Each number is 128 + 32 x the weight over its row's rms, rounded and kept within 0 to 255. Layers, rows and columns count from 0. The size above them is the row's rms in percent of the matrix's.

# layer 13 MLP down (transposed), 512x128, rms 0.0442, rows 207-219, columns 0-127
size [ 95 110  85 101  98 100  87 115 109 114 101 114  90]
[[158 124 115 173 117  68 118 131 123 130  76 175 162 176 151 153 138 106 137  86 216  80 100 135 212 119 142 181  94  99 121  96 143 118 128 100 126 101 155 127 111 104  80 137 146  64 165 112 121 129 147 119 128 115 132 159  99 127 133  87 131  73 140  92  72 160 103 133 138 153 133 143 139 119 165 162 188  75 133 129 129 122 157 157 113 111 115 155 136 158  99 156 101 125 157 115 128 148  89  78 185 201  72 166 121 157 154 136 138  65 130 148 103 111 101 103 176 123  50 187 123 130  83 109 166 176 103 113]
 [141 150 200  95 146 119 152 117 118 124 165  86 109 109 148 170 141 148 183 133  86  90  94 144 107  95 115 109 119 107 152 139 173 110 128 133 130 142 191  67 132 123 115 145 115 179  76 170  85 108 109 107 108 128 144 131 133 141 119  96 135 177 146 118 145  89 121  68 118 174 132 170 114  92 151 171 184 152 154 107 104 172 149 127 133 120 159  98 107 115  44 132  81 145 109 142 115 101 182  81 165 172 139 100 125 109 110 166 142  42  77 176 109  68 117  99 154 187  85 171 165 130 114 175  96  85 167 120]
 [161  95  96 145 147 164 149  97 172 132 190  92 129 111 127 123  72  68 133 128 120 141  91  80 131 109  77  69  55 138 123 136 135 107  86 131 154 121 133 157  48 171 132 140 144 173 114 151 146 119 115 118 173 108 121 149 105 111  92 129 105  63 151 133 122 115 179 118 148 146 107 131 148 130 116 137 148 101  91 146 137 178 136 136 116 176 147  91 175 118 104  30 155  81 131 128 123 121 139 127 100 195 185  95 124 170 190 146  80 130 170 133 154 199  81  83 150 103 146 124 191 154 153 124 136 135 163 139]
 [133 162  91 149 114 115 162 134 117 135 159 148 110 150 176 109 134 157 164 152  94  68 123 140 176  97 176 134 132 139 170  91 138 134 181 120  99 131 114  89 102 138 136 154 150 170 138 174 143  97 106  71 123  96 104 105  64 154  70  99 127 129 101 109 112  77 166  63  82 108  76 179 133 169 143 118 151  97 192 159 114 139 105 146  93  78 160 170 129 184 115 121 114 120  79  81 163 165 152 128  93 147  99  92 131 131 120 182 107 102 184 139 139 161 150 103 103  77 127 122 186 175 100 156  93 104 149 207]
 [ 93 185 169  70 165  96 181 211  59  90 115  92  86 176 141  89  91 138 144 117  94 101 104 111 116 104 158 150  95  99 161 143 184 156 116 106 131 144 188  82 135 169 174  86  96 150 164 172  80 173 104 167  52 136  86 155 152 109 105 116 103 206 138 149  94  84 118 132 135 117 145 120 110 116 121 117 113 124 122 121 142  73  90 182 131 135 119 186 108 147 110 161 151 139 125 155 106  97 145 147 124 111 122 101 196 137 143 128  98 108 106 123 155 119 135 140 152  97 170  87 138 125 114 167  92 123 181 154]
 [119 171 106 117 140 105 148  96 138 135 141 134 103  70 157 104 104 141 155 148 106  89 197  62 159  97 124 208 139 102 117 138 183 106  97  85 113 118 135  90 161 212 141 100 159 137 137 176 134 100 158 148 106 124  84 146 111 123  83  97 150 165 139 135 158  97 129 105 140 136 136 153 122  37 114 107 124 124 171 142 113 110  84 122 161 134 159 165  97  76 106 175 177 149 167 133  71 157 108 107 124 139  88 177 125 123 107 118  54 157 109  72 123 155 118  89 159 121 148  87 132 187 183 101 189 129 122 121]
 [126 163 148  92  98 100 154 101 112 186 212 157 118  94 154 146 177 126  99 179 102 101  98 183 104 137 126 114 101 128 124 145 156  69 133 129 115 120 147  86 147 110  84 157  96 111 149 142 118 125 147 138 136 162  73  90 138 125 129 165 149  70 168  88  57 159 117 130 180  89 201 168 120 130 111  89 164 149  75  79 114 115 164 115 156 117 141 185  87 108 173 141 171 125 151 110 126 172 117  64  87 174 105 118 119  83 187 113  83 107 116 115 152  76 168 114 140 167 124 124 105 181 133 132  96 123 164 146]
 [128 105 128 153 120 128 139 117 125 164 177 108  82  81 160 205 138 198 142 122 133 115 175 122 165 112 129 153 157 110 126 100 163 149 121 140  28 136 137 163 105  93 126 156  99 116 144 143 164 179  99 102 166 123 174 173 170 125 137  75  44 140 138 177 111 132 103 111 108 116 115 125 141 135  79 139  65 178 132 143 119 141 117 114 118 109  74 181  83  66 116 159 150 118 114  77 115  69 136 168 115 134 119 136 127  60 157 156 133  87 140 153 160 150  95  51 146 111 167 158 152 116 154 145 126 151  88  91]
 [ 89  89  79 131 142 161 120 101 119  88 101 166 105 107 103 137 121 159 139  84 126 125 103  88 111 177 152 166 195  93 206  96 134 119 177 105 102 115 164 181  82  83 158 150 143  92 107 136 174 115  96 108 171 143 141 151 150 133 133  78 105 121 121 145 157 164 154  48 131  87 118 127  87 165 167  95 136 109 175 122 104  98 136 195 122 151 161 166  61 115 171 147 141 119 105 109 170  95 160  76 152 141 156 193  95 110 117  98 165 110 155 161 125 173 109  97 102 152 128 181  96  90 145 144 132  71 146 103]
 [150  71 111 164 136 126  91  60 122 142  79 137 124  78 150  99 183 114 104  62 147 125 127 109 116 139 160 142 140 125 142 111 173 117  64 180 148 156  49 155 106 149 139 117 158 138 141 135 123 139 121 208 126 131 131  84 121 157  79  79 154 149 106 138 119  85 153 153 112  91 128 126 116 131 118 182 117 133 141 163 122 112  92 135 112 198 112  90 128 178 137  84  83 176 185 178  66  90  93 163 131 121 151 124 124  97 164 140  98 168 143 146 130 143 180  77 203  87 139  93 174 130 122 124  85 157 160 114]
 [146  98 174  82 144 114 143  78 123 108 123 140 139 138 118 108 121 103  97 184 138 128  95 168 165  99  96 140  77 101  90 156 214 101 102 123 188 166 114  73 111  98  63  97  62 144 143 190 120 119 162 207  91 177 123  94 178 176  69 158 133  95 153  84 158 125  85 100 142 139 105 114 151 126 138 124  97 151  80 156 122 162 134  97 154 114  95 148 128 115 159 121 101 168 132 121  97 120  88  84 160 114 121 143 166 107  90 136 160 145 123 152  92 170 142 107 152  75 147 144 172 127 112 177 124 167 187 111]
 [135 144 173 121 120  92  97 171  95 149 182 118 159 168 117 155 174 127 124 106 100  98 151 180 148 100 165 142 138  99  86  96 167  91 103 134 117 193  99 108  75 152 194 206 136 122  69 122 102 156 143 116 124 131 123  98 117 117 174  83 173  90 142 107  65 171 164 159  78 154 130 173 160 172 166 159 139 166  79 125 109 103 119 108 119 125 152 126  71 106  91 161 167  90 156  93 191 200 134 159  91 160  80 131 140 134 100 105  73 110 118 107  98 113 122 133  96 115  85 126  97 141  98 136  99 133 111 163]
 [ 83 165 133  96 147  87 100  97 102 117 148 134 118 137 113 131 156 175 143 149  79 107 128 137  99 140 130 136 170 115  75 154 129  92 132 192 146 146 139 124 166 132 128 131  67 133  84 127 137 147 188 127  95  88  72 140  95 123 185 137 130 149 178 160  90 105 145 151 144 110 154 168 100 114  87  95 106 163 111  85  96 111  75 114 134 106 195 117 118 157 174 116 122 191 112 186 137 142  97  92 118 134 127  88 138 167 144  75 117  89 146 166 146  49 120 176  80 158 106 119 151 234 147  79 123 142 180 143]]
# layer 13 MLP up, 512x128, rms 0.174, rows 208-219, columns 0-127
size [101  96 104 108  94  96 108 111  99 102 108  99]
[[ 64 110 134  82 117  89 140 120  82 162 164 134 157 167 128 133 138 153  86 109 162 233 132 137 135 134 143 119  80 149  88 112 100 171 162  57 170 143 146 139 121 126 142 103 123 140  89  86 104 133 142 160  91 122 140 175 104 139 120 118 177 110 109 137  65  89 138 170 166 140 136  77 140 128 124 130  94 119 139 148  63 149 149 101  55 166 103 125  63 108 189 163 165 133 142 147 127 139 141 114 104 103 107  79 147 198 139  98 147 114 113 154 152 121 167 136  38 113 120 142 154 166 141 102 155  88 185 145]
 [123 181 104 139  80 111 109 152  49 166 100 163 113 102 146 102 135 138 162 208 114 170  79 151 110 139 171 132 102 121  91 161 146 136 119 100 114 144 155 121  73 216 112 126 124  97 142 106  93 143 171 141  90 132 117 109 194 120 131 104 106 141 169 160 145 150  83 165 127 136 118 128 106 104 132 131  93 129 116 168 156 109  93 165 111 128 102 113 109  93 136 103 139 200 139  48 150 139  78 174  95  97  94 137  98 117 141 124 140 213 104  79 143  99 102 134 164  97 174 102 207 128 135  88 128  89 111  90]
 [113 176 163 144 126 104 167 114  47 145 125 142 142 201  87 116 148 101 123  46 170 157 179  96 125 194 107 134 148 123 102 107 157 180 128 106 125 142 114  98 136 145 122 125 145 108 135 115 147 128 145 122 186 108  89 151  76  94 167 163 110  65 132 123  62 130 127 174 132 174 129 109  99 103 142 110 121 137 143 136 112 114 151 108 103 122 104 204 165  93 160 106 104 107 187 106  61 170 120 122 146 126 120 127  68 180 131 116 169 143 157 134 131 126  60 139 155 149 127  90 122 190 113  94 197  93 175 131]
 [137  82 130 120  99 107 129 200 129 118 113  98 185 157 116 114  57 144 133 175 117 130  77 143 130 169 156 145 141  86  55 129 154  95 100 153 115 147  98 113 116 130 126 112 122 151  82 188 133 176 110 101 125 184 118 136 129 130 108  97  55 147 131  95 148 144 125 175  90 191  95 109 138 117 138 151 162 176 102 146 107 129 144 151 171  99  74 129 169 157  91 185 138 114 155 115 153 215 123 123 108 172 125 105  76 163 183 129 102  91 119 113  96  97 153 210 120 153 104 114 111  81  87 135 173 101 163 141]
 [121 126  92 106 163 107  95 199 174 143 144 137  66 107  79 154 156 157 153 155 133 150 119 169 145  56 155 112 162 118  76 151 120  35 158 152 193 114 139  84 118 138 149 120 129 131 149  93 142 142 146 147 102 143 109 191 122 115 159 142 109  62 137 165 120  68 105 146 154  93 151 152 103 121 138  59 163 101 159  96 136 109 124 137 139 108  73 137 119 183 168 175 146 134  79 125 139 180 103  34 153 153 128 120 141 157 166 134 134 122 162  75 134 115 117 124 133 162 158 183 123 140 164 131 148  97 118  70]
 [139  98 119 135 148 148 107 115 141 122 122 155 127 121 105 115  86 119 154 149 177  79  95 141  90 116 169  97 129 195 137 180 138 163 101 161 140 118 116 149 115  73 163 127 104 184 116  79  88 104 139 142 185 188 146 150 123 114 112 140  39 122 173 118 113 134  99 154  87 124 125 139 118 163 128  66  92  90 177 208 203 140 157 146 182 148  81  82 124 166  93 141 140  82 111 138 133 184 110  82 132 112  85 134  93 130 167 115 118 135 130 121 117 108  53  90 206  83 146 156 104 143 106 147 119 125 156 125]
 [135 134 189 106 156  82 123  93 130 149 193 152 114 118 154 119 115 158 191  90 113 179 131 141 152  94 126 180 141  96 181 114 127 189 162  96 110 138 133 108  78 177 124  77 111   6 171 124 124 155  89 166 128  80 125  92 143 166 146 109  90 116 184 158 143  80 140  58 130 122 117 108 109 123 140 112 150 131 150 144 131 165 100 162 169 123  88  99 110 115  72 192 105 182 132 106 185 115  98 166 169 120 111 144 169 116 110 122 116 162 148 129  79 147 147 128 158 164 129  96 132 133 159 107  92 133 148 103]
 [159 101 171 157 138  81 114 138 162 164 156 128 124 103 117  95 160  90 121 148 146 161 123 154 141 133  40  64 116 134 148 132  86 161 108 137 107 165  95 106 162 174  81 123  51 103 102 110 129  97 137  99  87  94 160 178 112 116 132 165 174  94  70 113 148  58 118 153 131 139 160 142 203 128 123 177 150 188 103 117 157 130 145 125 143 130 115  81 139  96  80 203 180 150 104 120  95 102  86 122 162 118  91 107 155 148 101 175 107  94 169 189 139 118  90 160 161 166 140 134 145 108 147 134 101 147  93 167]
 [184 100 148 118 130 116  99 179 133  71 167 154 102 197 104 124 148  86 133 111 147 106 116 165  93 152 125 152 121 112 158 130  94 134 102 102 162 108 179 224 146 153 131 123 122  90 125  48 117  88 126 127 143 125 134 146 117 135 182  94  60 116 118 116 120 150  86 143 109 149  91 133 119 157 114 155  87 205  83  72 146 117 159 122 118 131 121  96  90 103 157 109 147  65 144 104 162  81  44 122  98 183 124 149  86 147 135 196 149 142 102 154 147 154 102  84  98 143 138 135 179 162 133 148 134 108 177 104]
 [131 162 134  92 130 107 135 151 147 114 152 160 111 119  86 115  60 132 173  85 157 114  67 101 162 171 136 149 119 169  96 151  87  69 166 139  98  87 118 177  88  85 135 127 111 155 133 180 211 229 113 118 163 138 134 114  68 149 122 179 111  92 124 112 131 133 117 105  98 112 107 132 116 114  93 196  88 169 173  88 145 125 133 142  95 114 147 180  84  97 134 134 174  95 138 121 174 118 144 146  87 110 142 140 103  63  83 114  86 158  93 140 189 160 153 104 151 150 125 135  91 147 127  91 127  86 146 149]
 [163 125 120 103 149 151  86 158  90 107 103 123  77 135 157  81 138 131 117 115 123 159 156  88  93 159 135 190  67 134 139 107 118 151  94 158 120  80 111 169 151 169 169 129 156 108 121  57 143 117 118  47  96 148 207  85  96 125 112  99 153 140 135 136  59 139 173 127 108  85 118  70 117 117 161 125  86  76 130 132 112  95 159 125 124 108 139 101 123 163 157 155 132 140 188  90  98  98 126 156 103 170 117 128 102 154 113 144 100 135 142 154 131 122 177 175 134 154  95 130  72 202 111 115 195 105 213 114]
 [146 110 148 121  91 123 173  44 125 144 149 123 124 143 109 133 151 114 122 115 141 166 158 138 119 139 120 148 148  68 147 139 150 167 162 153 139 123 187 161 130 119 149  92 144 126 151 109 109 103  93 118 112 170  71 154  98 136 205 122 153 147 143 130 107  53  77 164 169 103 140 156 112 172 144 162 103 118 162  59 112 172 154 124 103 159 123 133 128 162  98 150  89  18  99 178 131 108  80 135 162 145 149 247  84 119 140 144 169  85 157 112 102 127 159 167  99 129 132 155 138 127 114 173 140 100 113 147]]